{"norm": "layernorm", "norm_eps": 1e-05, "init": "orth", "lr_head": 0.0092}
Each number is 200 + 40 x the weight over its row's rms, rounded and kept within 0 to 999. Layers, rows and columns count from 0. The size before them is the row's rms in percent of the matrix's.

# k: layer 8 attention key, 192x192, rms 0.12, rows 120-123, columns 0-191
# q: layer 8 attention query, 192x192, rms 0.126, rows 121-124, columns 0-191
k120,093,154,155,266,216,157,246,179,107,175,165,234,145,123,101,209,217,232,231,196,186,215,189,205,153,169,164,221,237,180,163,127,177,223,174,246,180,150,178,222,174,237,237,261,160,236,149,192,146,227,179,222,141,225,244,131,203,186,234,231,185,201,144,179,228,222,190,211,162,221,183,282,220,124,139,179,224,197,213,263,255,241,191,266,225,209,213,188,235,233,215,229,178,162,166,206,244,207,215,222,277,232,208,234,230,160,238,166,269,207,203,238,214,242,214,188,279,268,158,153,269,213,211,163,135,119,229,231,210,262,194,285,280,229,179,213,224,165,242,255,198,157,154,168,207,184,127,148,213,191,177,234,195,102,188,240,236,235,184,214,146,159,251,201,242,201,199,188,170,139,199,160,167,133,217,167,239,251,224,200,140,229,263,158,217,249,181,179,201,224,241,215,119
q121,088,163,231,226,196,243,265,176,197,250,119,203,238,232,162,314,261,179,260,215,225,239,193,228,198,278,201,132,193,189,143,186,198,149,164,229,161,175,153,199,223,218,232,211,208,225,142,148,222,150,232,255,115,185,203,184,258,235,181,182,201,217,206,249,107,188,226,278,180,187,258,156,117,155,224,221,186,185,203,222,116,211,135,201,221,167,206,234,188,186,260,203,196,222,212,144,300,240,205,193,205,219,208,245,187,168,232,283,191,167,216,165,200,147,214,214,151,150,229,153,209,205,212,207,164,255,237,169,141,301,195,138,222,186,195,276,181,172,202,272,177,123,223,228,147,227,220,247,255,166,165,218,194,179,150,204,183,211,198,263,167,117,156,243,221,143,252,234,214,155,195,235,160,193,189,189,249,165,164,239,142,201,182,169,216,167,110,181,156,147,192,211,190
k121,095,122,269,179,206,161,151,284,211,280,151,184,156,251,212,153,197,194,238,145,230,152,198,197,295,232,204,209,247,241,221,254,182,182,176,269,195,244,237,195,222,215,309,217,270,212,173,146,173,140,271,158,167,235,214,204,220,192,181,189,201,188,232,184,145,204,267,207,194,202,262,289,186,151,228,173,239,212,155,201,130,164,191,250,192,216,198,251,202,150,139,189,235,198,194,226,208,260,134,226,150,233,197,184,200,186,177,217,207,227,247,213,220,178,210,181,195,161,206,166,226,259,203,193,228,290,286,236,155,244,221,240,220,169,278,195,142,147,251,265,208,171,205,180,199,172,136,229,282,221,167,215,190,223,179,136,193,187,199,206,134,167,161,278,179,203,211,184,138,166,190,173,194,191,201,161,108,161,122,234,117,213,193,231,182,215,228,160,272,211,150,185,247
q122,096,200,199,222,221,213,179,198,180,257,138,173,162,255,175,257,222,210,220,108,239,194,176,198,190,201,223,241,235,223,154,144,187,234,226,221,212,218,265,174,161,169,246,199,178,159,212,144,181,111,218,282,210,197,137,251,154,80,135,213,217,231,242,215,192,137,151,286,255,286,168,241,202,230,212,248,203,195,147,185,192,255,134,224,219,242,231,145,234,130,169,178,224,138,123,178,173,177,196,193,237,116,229,182,167,211,223,208,230,236,257,198,213,230,230,153,233,260,277,251,172,193,162,189,227,132,200,191,218,208,215,192,125,252,219,222,174,192,196,148,183,192,200,166,212,199,102,176,244,128,229,294,111,139,184,187,240,188,221,238,235,166,197,182,198,195,228,198,196,196,151,211,187,170,204,189,270,172,112,221,227,210,270,184,226,195,175,184,247,177,254,165,156
k122,099,194,180,238,162,180,268,128,232,218,120,204,186,187,183,272,245,163,218,161,200,213,207,148,175,215,220,216,260,256,200,177,177,120,280,253,233,256,250,219,219,150,156,193,229,203,163,149,263,110,234,227,158,183,162,251,188,167,171,217,176,192,149,186,220,170,178,246,168,187,201,215,256,274,212,224,217,197,227,193,257,283,188,198,282,195,219,178,146,174,179,248,170,178,138,191,228,189,142,226,254,162,181,213,172,269,250,234,237,185,187,243,221,245,220,180,193,239,222,173,120,195,121,163,246,207,267,239,200,202,187,197,155,219,226,200,187,153,168,221,267,142,230,233,206,243,216,168,197,179,191,267,161,170,204,181,196,242,298,211,179,185,195,188,170,154,268,147,302,178,124,201,208,198,171,186,283,198,102,209,135,217,252,215,180,184,217,171,305,228,193,245,199
q123,090,138,214,236,225,207,218,221,195,136,197,302,221,172,194,175,228,259,209,187,195,225,202,201,216,140,197,192,169,234,157,247,206,217,222,217,106,204,265,273,292,166,153,250,185,157,185,196,196,206,242,171,314,157,226,229,134,224,224,232,226,176,233,193,186,175,179,183,151,169,233,215,242,189,197,150,204,221,215,211,239,228,261,156,253,216,220,264,237,209,157,203,188,163,243,134,164,270,135,195,188,131,214,227,180,205,253,230,272,201,143,156,230,104,208,196,208,260,188,148,152,155,293,172,122,179,194,124,129,179,208,225,173,175,207,257,148,122,162,228,207,190,204,231,221,186,189,197,156,122,193,178,210,236,232,260,168,182,226,178,260,248,167,291,133,127,270,218,177,218,207,146,211,172,207,243,205,195,197,254,245,199,199,194,165,218,245,154,234,244,215,230,220
k123,092,120,287,249,148,240,183,125,212,146,144,214,142,192,140,185,216,202,131,255,156,171,180,213,214,184,115,195,203,209,192,127,179,259,286,233,171,254,196,295,282,212,153,223,188,122,234,128,181,197,273,105,186,218,202,221,156,145,176,184,198,175,178,212,118,140,203,254,171,149,218,200,180,228,168,214,195,208,262,232,200,191,206,218,194,226,289,252,240,218,238,206,204,228,129,157,227,176,136,130,176,147,167,232,236,138,214,188,140,222,214,247,133,236,189,206,205,147,242,262,166,148,257,178,181,199,209,165,237,216,219,227,177,193,155,227,205,215,242,221,167,228,223,178,179,169,229,211,231,185,190,142,223,199,238,196,160,198,235,169,233,256,250,247,183,175,191,229,194,173,223,136,194,163,265,177,183,197,209,237,273,232,155,271,241,241,188,182,221,188,215,252,270
q124,086,195,217,216,227,221,137,189,146,200,203,186,274,245,225,113,231,249,192,283,163,212,149,159,156,167,237,211,277,207,173,210,186,242,241,153,252,197,184,237,176,211,223,207,241,178,158,202,256,207,189,198,267,147,101,213,184,225,239,153,193,190,237,301,167,151,190,200,94,151,288,168,208,247,196,232,238,214,223,205,309,225,187,254,208,194,211,218,201,178,170,211,227,163,202,206,276,183,184,201,211,119,172,174,136,165,216,103,243,222,171,186,165,177,250,211,242,223,208,207,262,255,208,134,165,176,116,193,163,240,196,281,189,237,186,176,178,269,264,237,133,213,224,252,173,160,206,191,182,193,247,138,248,166,188,170,258,174,205,209,157,205,203,226,228,188,277,286,141,196,216,220,201,273,205,199,238,181,205,196,179,178,213,169,200,229,218,178,156,133,131,182,175